{
  "n_head": 3,
  "n_kv_head": 3,
  "head_dim": 32,
  "vocab_size": 2048,
  "activation": "gelu",
  "positions": "rope",
  "rope_fraction": 0.25,
  "attn_scale": 0.218,
  "bias": "all",
  "parallel_block": true,
  "init_std_up": 0.0887,
  "init_std_down": 0.0887,
  "lr": 0.00984,
  "lr_head": 0.00516,
  "schedule": "wsd"
}
Each number is 500 + 50 x the weight over its row's rms, rounded and kept within 0 to 999. Layers, rows and columns count from 0. Numbers have three digits each. The size before them is the row's rms in percent of the matrix's.

# v: layer 6 attention value, 96x96, rms 0.0625, rows 71-95, columns 0-95
# o: layer 6 attention output (transposed), 96x96, rms 0.077, rows 71-95, columns 0-95
# up: layer 6 MLP up, 384x96, rms 0.0884, rows 0-6, columns 0-95
# down: layer 6 MLP down (transposed), 384x96, rms 0.0887, rows 0-6, columns 0-95
v71 108:459450472528493575489435534442551494486575459469461449549493427425548582506357442510471476447492501513535501487536465623535470352553475483481505560487480593521514437474568616527522622543495469461507554518498518493452467530457513540552465483523493455533456418580487521547470495577551448473
o71 108:492570517409494436566545401569540480472509565472466453477530519492428539474549563552527518517453527516546452445502527429477439527503453508518449498483419463609480451550413461421516476510517513541590473582477449472487538512494549466370543533591481496459629546531464415532576451475482577533
v72 097:548515490453500546471523428506417546547497434526527497467548545557446444511401528498585535545488407478491578484470460460498480465555493446542515512477456631507612485504453552383473397456541525508480498574536460463513478462454519639459445428487496535457554497502471527573478474450603515575
o72 098:634516533521537509437461518513476481452444491556530530542481448461503479504525412521419513496573516517516467542616499488424529514484526523471453519431528485479351523488527519579462547583588434529448492506510495539465500494451544405490465491498605409456613524563498463527485533526448526366
v73 095:496464442545465601502542498553473493433505472560553542523507560464460498480530611451567440449496495458487552477492541485421446563477532546509433471434406507473522470458523495554539395503369548551495437382483555375528558474495484557562558539502471587442481532535506550532435485581534512480
o73 094:469499648463511418467447529445534463470520470509535465471496491475519513438462408487443488538590508446477448556480502450521548474574443506448463482487541476570518524471484632486481542459562507520526468523518604559453567586606494514460545484480439437524475433407588461493450557447471516616
v74 106:517437570498497483435516465551559604488569496458526519354578497454464457466491549524460457457544544529545480475600511555504565590545432513412497463477422516496471498431506472410558566419574509505459492552593531570447441511445436474461478453477505548465509503521524433540468498591513549419
o74 104:560565444457582580526463397543436388521500489527524456586500543520580482590533429510523513561448483486445460500472438572469447425448499525573506604481513501494411499545464464562541453440536497556466507496431478399531502443555593529513581478497495414501496578510447488533501440448529483557
v75 103:466605554420585529528488474558466516528531559443450475467499459564456515522532460511470487564464564414450461466543486561568458438501450374493519490534535500622462405521500474498456397529535455458476449486526548600538464538568514409529487537468564576476475527626510513524491528497518489409
o75 097:461389496566495552466455509533500467446468437542455525501586466439583511538456489460528554454394481585534507460548495460508456503490472616536497524478483486443478543557397559510538581433427516423599506512570456486516527462408533539431596483531463584511448574489455502521553466427555544481
v76 105:449496576506460467472482542516593470440550522511511609419472456557540497557595447496465407521555458551586451548497495426511469474494403448439496458531577552518426635453506462531519543438489488560439407581498431573509572558496439448514486496478478471468558467531480508487489488531555415475
o76 106:518492426476494556503544455486399467580410435475416472478529503414551510479450518525450608496463469508407505422481439547573448497539542548570520467521550475500602450518609498583490485504533517562509458493470458463535507489461467575551476526518582472549396587508493456500585466406511570535
v77 101:477555495553527512503465542413480571518554485502438605587436536478573561570611435453441490354405459504505461478512562583478439511494486527584536558423476483501498529530575497500503492430504528459425501493438565506506492540446513525400446493460589436468460506547487530473557561459458516539
o77 101:511453508545466486616484421556505432433455530494483401391592451420420477478513617554514561568555508519545475584502499513446489503568523505525558539495496426504531449483494513454473554523466494431460510510481437563550495477529511427589495553490428569536518445401427535532455522474577446565
v78 102:511448457514537482608469420449625498578574545486506520582395399506569498593468473467413521494485513474452474476553497422507517576528452485557481553521493502586499456571501423441437522601480540496515499537419549432499549485496535560509521539478459483510491434415506535460418431569508478496
o78 097:377564481490474500432553442404490487484427473527492537455604534476411545420533561581588457578447454485499606605428486502531447541505488537471469507413476528495519556522629538539557465518440543459524434484513523475460543568479525469484498459590450473456513481466510528477539536557471431481
v79 108:540527463602472516480517468536511512546457502425542408499448557517561521574482540560527497543547436472464478585440533532426509492516503437424543466536512490543466388489510622496424435521505563535449461478465520398546475622443547396485510611459481477485440588487535477516515477485511499406
o79 098:515453528508509453579545525514495465445511436506476446520495556534492542492415501459422487573566595565517570447510557433491474571444465589508541505504509520453537594517509554372513520432624500457546543457507453514409446437470520597488481417490521400436489465520475480564450553484590471480
v80 103:558385358519579401409519497477472530542427589549378485510476513451465522492549466474546479483541583564572480431472434458530500580528490473580524494552501521561513529460477523519507469409469543471518563533471449554558501514516456439494514450512477456560507434494536446516615506526543441559
o80 098:554500522455480456560542535409436515554580436511629520437539521482584499541477451501528521413480457559429521497492516537566509406518515446499504535477443473461517529543525501525447479492472460575501499486466510544455533550401539437535438648504589638419533489488440515409472489443495492473
v81 102:497563568460535479505419595570485497434472493460552473584520540510481508549505422549528462427485569543545500469426566439476463443410591596510496465501451421506551527468553433452411562560395514421538505447466456526555512468506536467499482537449604462485601502546518480506517567553491434539
o81 097:482471555605485428578508490458511532577526518539474558410459433487445512455448544517489532513486416514454516582539589527524542550569415459479552511511572593511498391469431470550482493508499495542462524522488483466444431458483405513444559479490398563538427473477579501463516498465549647510
v82 100:444441423514535530486557549572493549435584480519469576455498499459564427532553544483502492510576537500391503468580425501420487387481520434458507475543484521527652531472520525554450495470534483529489548549494514430412528506469509511431540431566473526605509430448527395577491548520503485523
o82 094:614519546394577480512438492459501442482479495475504552451535569477481491540569469439452451515543474486594442466480549542562525543438452549568443523520478515484476451443475465465574489483503425572469329431486425508565549541611494420499462557515539556508496601524513499495532519487526423515
v83 099:441575539429536509535437565437615527427575551428551530421532544438448457423446503531607521507528456507489445483463492537533520571587538505408425434487476514530480554539436523600458514495526522554469486477530448401505595490483492542503532496468489532410512504433547474409549554502556502457
o83 098:526370442487489544455567479525483477492453473440552515499511489455591551552560466546476476466560508500489501495502529447555498477478485523570559545519524524516526493456545586455544468438446440660491516513448520535497479339643393539524513517527491446538494451534437407469513471509421526519
v84 099:445457430426431468588529512581474483414479472454574564543454453466551476504517515495479397479468484439481431501623421471473505532530436553518575486479527524521538434402470564559542445544568435528489503563491470453551508571498395471581545556494559506497534524546548476435465478586561555495
o84 098:525571484493520556462411509426526493481493508493465573473515579425488463450531510430481539610585546488445495460473480464548500465523416500517485420493499493535505454563609556522439569425492524544534462433459522478381561497485499594421505501548527567644454491561422492539498437452526449546
v85 108:503542493563524473497510493624513565547464469519446437492507498491467385426533481490441487550529518593456489449424455532557490522507516522594528497410413414458507607543473521475441460532459537444466531467454528571584491566508427479551549491574520427534426528461517515464613456538408556492
o85 105:499450455545447434456562449447453481514526563555536483533451444470551570544473507505493523450495556490441530535464490522451557493425555401457502590560553506471576458520484570519544484501610491454502514395519578439463533512501573443513398559462462651447508514499473554468493468511555381538
v86 104:555442511504507499461568500479419611425628498523420583482381505437497510566577525423607514517561503503459556514486436500465536457504503590565489460440542412516560519498447456571513444510586535444454503478506498444513396493532484547480492537501559452424430535474474530500445449482528530469
o86 099:537478575569503558514521578410543502481425476527587527542569582449459490468531531580470512568535499542544415500434504477516511504463487432532442574543451512440446510391457505480455485572457503536495451388488471554472554578535493501547410443463464531518541511470516409477453538469548398617
v87 097:526510498509455469499507490495456404462535505592406480469466513514507572540397556513509494548493548530477512498503447525482501554513494432433639502469403409559449419572541514421570499605486534571517436505514462515455528403539561572475540468509458473491528519513612455464537454550404456558
o87 099:455478524486517487491523516485569512570470519330573517558485384555445491433578416469523554535477528441476501437458554487466480480455435526534472562459494538532530552478393550520535441493461546440525571498503612418499514566503463479565443572532530442423523515466453576451582501542497558488
v88 114:542516431540477556497572419521453548487566554513542493479550601534615478440502509456593495342598473446484500463464495454496590477513520552448499555389500472446524442486515487496498501546441561540492473430467424485545499423572468434465477564514472442501528497451551473583491577514486424506
o88 114:557462608503549436485417536485534454475456434452525484508436490511418540510408464506419459611581518571511577524475549501488440519500504436519434409559463505552431549436524466532636383541532484580427525570517565484493479506540500542556540504436552569479442473487519473456461490497524512506
v89 095:488478474476452513464406459513447594448607463595459476442605461409495564461520479503525483463487454458513449453512405494546572528508563534527567461547469427585469511522486502483452435520489444490544603561503498484494497598572450590555455480500502469441464451454491442594535487575586469472
o89 090:511518490432613491558505498464519512520484548463575482505426535362484473558512539545513540477460517519475560506435510391523419460572495532472428592468467539481443534502442461559502549519531484595512412479452566504451497402452570475501484498555454608535569497475584494447586526432431447520
v90 104:502566525507579501447615501415512466388524415543391555444523461535574487474434563374515513476499520489458493568493576499574520528536534481533441493448516490501488525492526478488409430534494476516534419549493396476516483544571523457505484460528581617479546412435516535542515412492465484486
o90 104:442456491555477483411490497586514472519429539513591514516493507408420472438535488439508468492547452474565495527437418479538436465533528412568462479570576449426568493550459488544580494518464548598530496522500502590493531544438479489563491583374532476446565518554528522379518570476473521479
v91 106:472541434454453485495551536500570531395535521524460556520493481574548450474463575463505570514408467505483522453524566519625573475520548524524451460569395485571517577561487496405536471567589538459444540447519535482450417415428490503443481478494469490523497520580484564598442453520547430498
o91 100:479458549592486504432458436527399474579477588568502424456519517457446526547588481480463399578475562514498488592466431510396443533473484565558491541577456515447424500468443491526479574517442466541527468495546549498570527518495502551531448539493486458421541468411570445493628499519524526491
v92 116:510566375536579519555516493539484424450543509549609455475497480549497520500474553466467499485561574472489471464584430536460576375526523549502532547527509505556500527499516464423498479582446605454532486391467470425470601420498460507520508585468442468516540581415467490554506513466432486461
o92 111:435499709449500527432432470514513484586456478467476499485473432544474501522495441509560537496460529524519592535475510455501525602364453546456414428445488514487507459445552503498583462456494499531517470557479604558489476589534508583508492433479486520441499439502559491528449488510547547545
v93 098:505433477462488595524456554551495589591465453525530508541429507472586457508427440473500506455486570503430487478538563514540573512531402505456496497515491544448438481546563413479577459500499609493522470460492533440500459423433567487492526539550510512566510396492427544648455437584477479485
o93 096:463485589505542417477509421466449432496504508546481556428563472551413496558519465537494430530545491451516516533418436522557490471508562511604525529510404505573500585522476434569451501514503372460545474527523486552503482544475523452473599453451446450415501549480588405484495513597567531551
v94 110:576498425490513590468467483512544510416384519475539492484463437521490511536540434455499473593485440458528506578507407519479422572546560488527483506515433464538499436475541518475583467575474467504630578481523509566444505456492372530532541481469494423491475514458515444527415441552569609501
o94 110:486515540408517458506485507415486591548609483471493442551456524556484448459520563568551455532474563517427464565518486464523548431486459508439578478375608527427455553540483479491421498508492578468497412479520597433521573520488515534459481593520521479560479440600499473518492484423511432461
v95 111:441486556448572541474505503515495478436469456527512566494478559571492446533426526470465464614517514467532584385520523461548559409519510511468498612511513495549507573483456478489465459461540495430516429489471416526493511488486503635549565448538486502483426546575426617569515502501445429403
o95 112:516485515540472501514513475558579540488463570562399457498547426486571570508502387505488390426473468457494430538501410534526513584421518560550410454470434554456475483451506509628468528500477490474567465520534537545469522504482478473440439513464536501516578575523514474558449495431521583626
up0 098:503543490587546411455420504504514450510563512514499570494395510552421411608494446588560615490565527452493509528499548486514508439525486377481508576461478468545478512461524471516508587541461401571404503581482486544577498418561477517544490545477546459490470508555538484527407476509474502537
down0 099:552502531419506577499481473403512517453595559523421538467421521491594514566465558452485443469492488484582402480549441470505441531422492577493463480568590505553474512498510490490493416549457424558558578577418525481469532503490482478423569478537584534470510534454509478452521460511558495366
up1 103:436499560537578513486552535457532492486540547450453533540538534531509501420514491524453498525514612475508638551598515369526507504452484447481479495581476548493448507407524539516472549531431472544479432414480431506505455483406502524510440592417488419422437440488433521578529551565500505526
down1 098:454517489505473521388500467518555492508538495497522573516505528494452471534418474489608434509422480532607494439481423481444518488546476494491581506533543504534462571551515611455507459553627510454549437551535539498448431554344475573547460489514512525493551427429523492466475478396481573484
up2 087:469583470571479490556482525605461500532467448522505507475466551520472415429571495507475456514510537545514465499465468503487501608441531572518556502439540472532594458533560496584602455450562633486517547425464533524581500571462452454536567433556457481445550430539499534509566545441475428417
down2 090:449484527527501532556537442505457415549526426569545413421561505536561587515522539519497589514519547418505463584517518475500492475512447508440462435583429489465477572493530544426343468503467489497552522533433513520499543465528550465454469595381531500446511551507545504507467456554522563387
up3 098:525582572572564523532459415447418505500489507511426405546481558537554499496508488496463543462474507550512492466548535518609412496491540534584406454611578492468549483398545518514475520590383474497478372571512502491468525474532532559516479493497560490473518431500420549556530498497448513568
down3 107:562447427568435470527503518507481640554477564564430488457540536521530423520437584486472488536538481450430508422471456490505533509494573581464476471436430502503413517523376527516470481531554430496496535526470521592435409592592560500534499463538494490545524460555539536466436518440520555431
up4 105:591539527557562578500526425506528457586492505465538464476426520539570482504523609543479471510532656542416467485402439557552547562507610483507550516424525509444457492457530468520542491474501415450558491579486431429488506449537449530575478465461583488522446456510457426482472481565490533480
down4 109:416501470475432458459516499445546456447503541545538460521570550468415472582439516510444491481583502516515426532500606502535554394427453475461411436496496458481472568533557614488414500427496567532542578562457525503513432485440581471546480503524520535538423558500509512547490559424572483584
up5 110:471497453504465596478484524530513440475457454442459468512448571572545589505488593539536487507469686510549489484526464491507548513401588433575557502453524408415533426543569470498490484512513530505538496460510528457458438599508530442550447490517587556478489506531475534457425484471510498386
down5 103:492453479599531516564433590444472538396512386462537487512507460551514477545470475448509493467465455537440534515484535561444458502481456585489368488497513583483566467530471523460566440487435584439577476564501434452480555473584453613489504463447453485580509484608535547530457544523516502505
up6 106:478507495498517450430484461433554520433482539472447621455475523490477487448493479523519471509525511564431424519531488552490543486429524516522527465466504466464573428480433475645515485557413512476573463516450533404570490429492499563513521511440507483548533454639501346526452451542471439585
down6 118:457481471383547482448467504469477539521457614534510508499492507528497525415438462466445392482586515514423509455513547533486511485518494498488532498493507509553602516519480303644441524593472548549613464406476520488472522499474589532471510513572563487505480474530535510526493458536474491479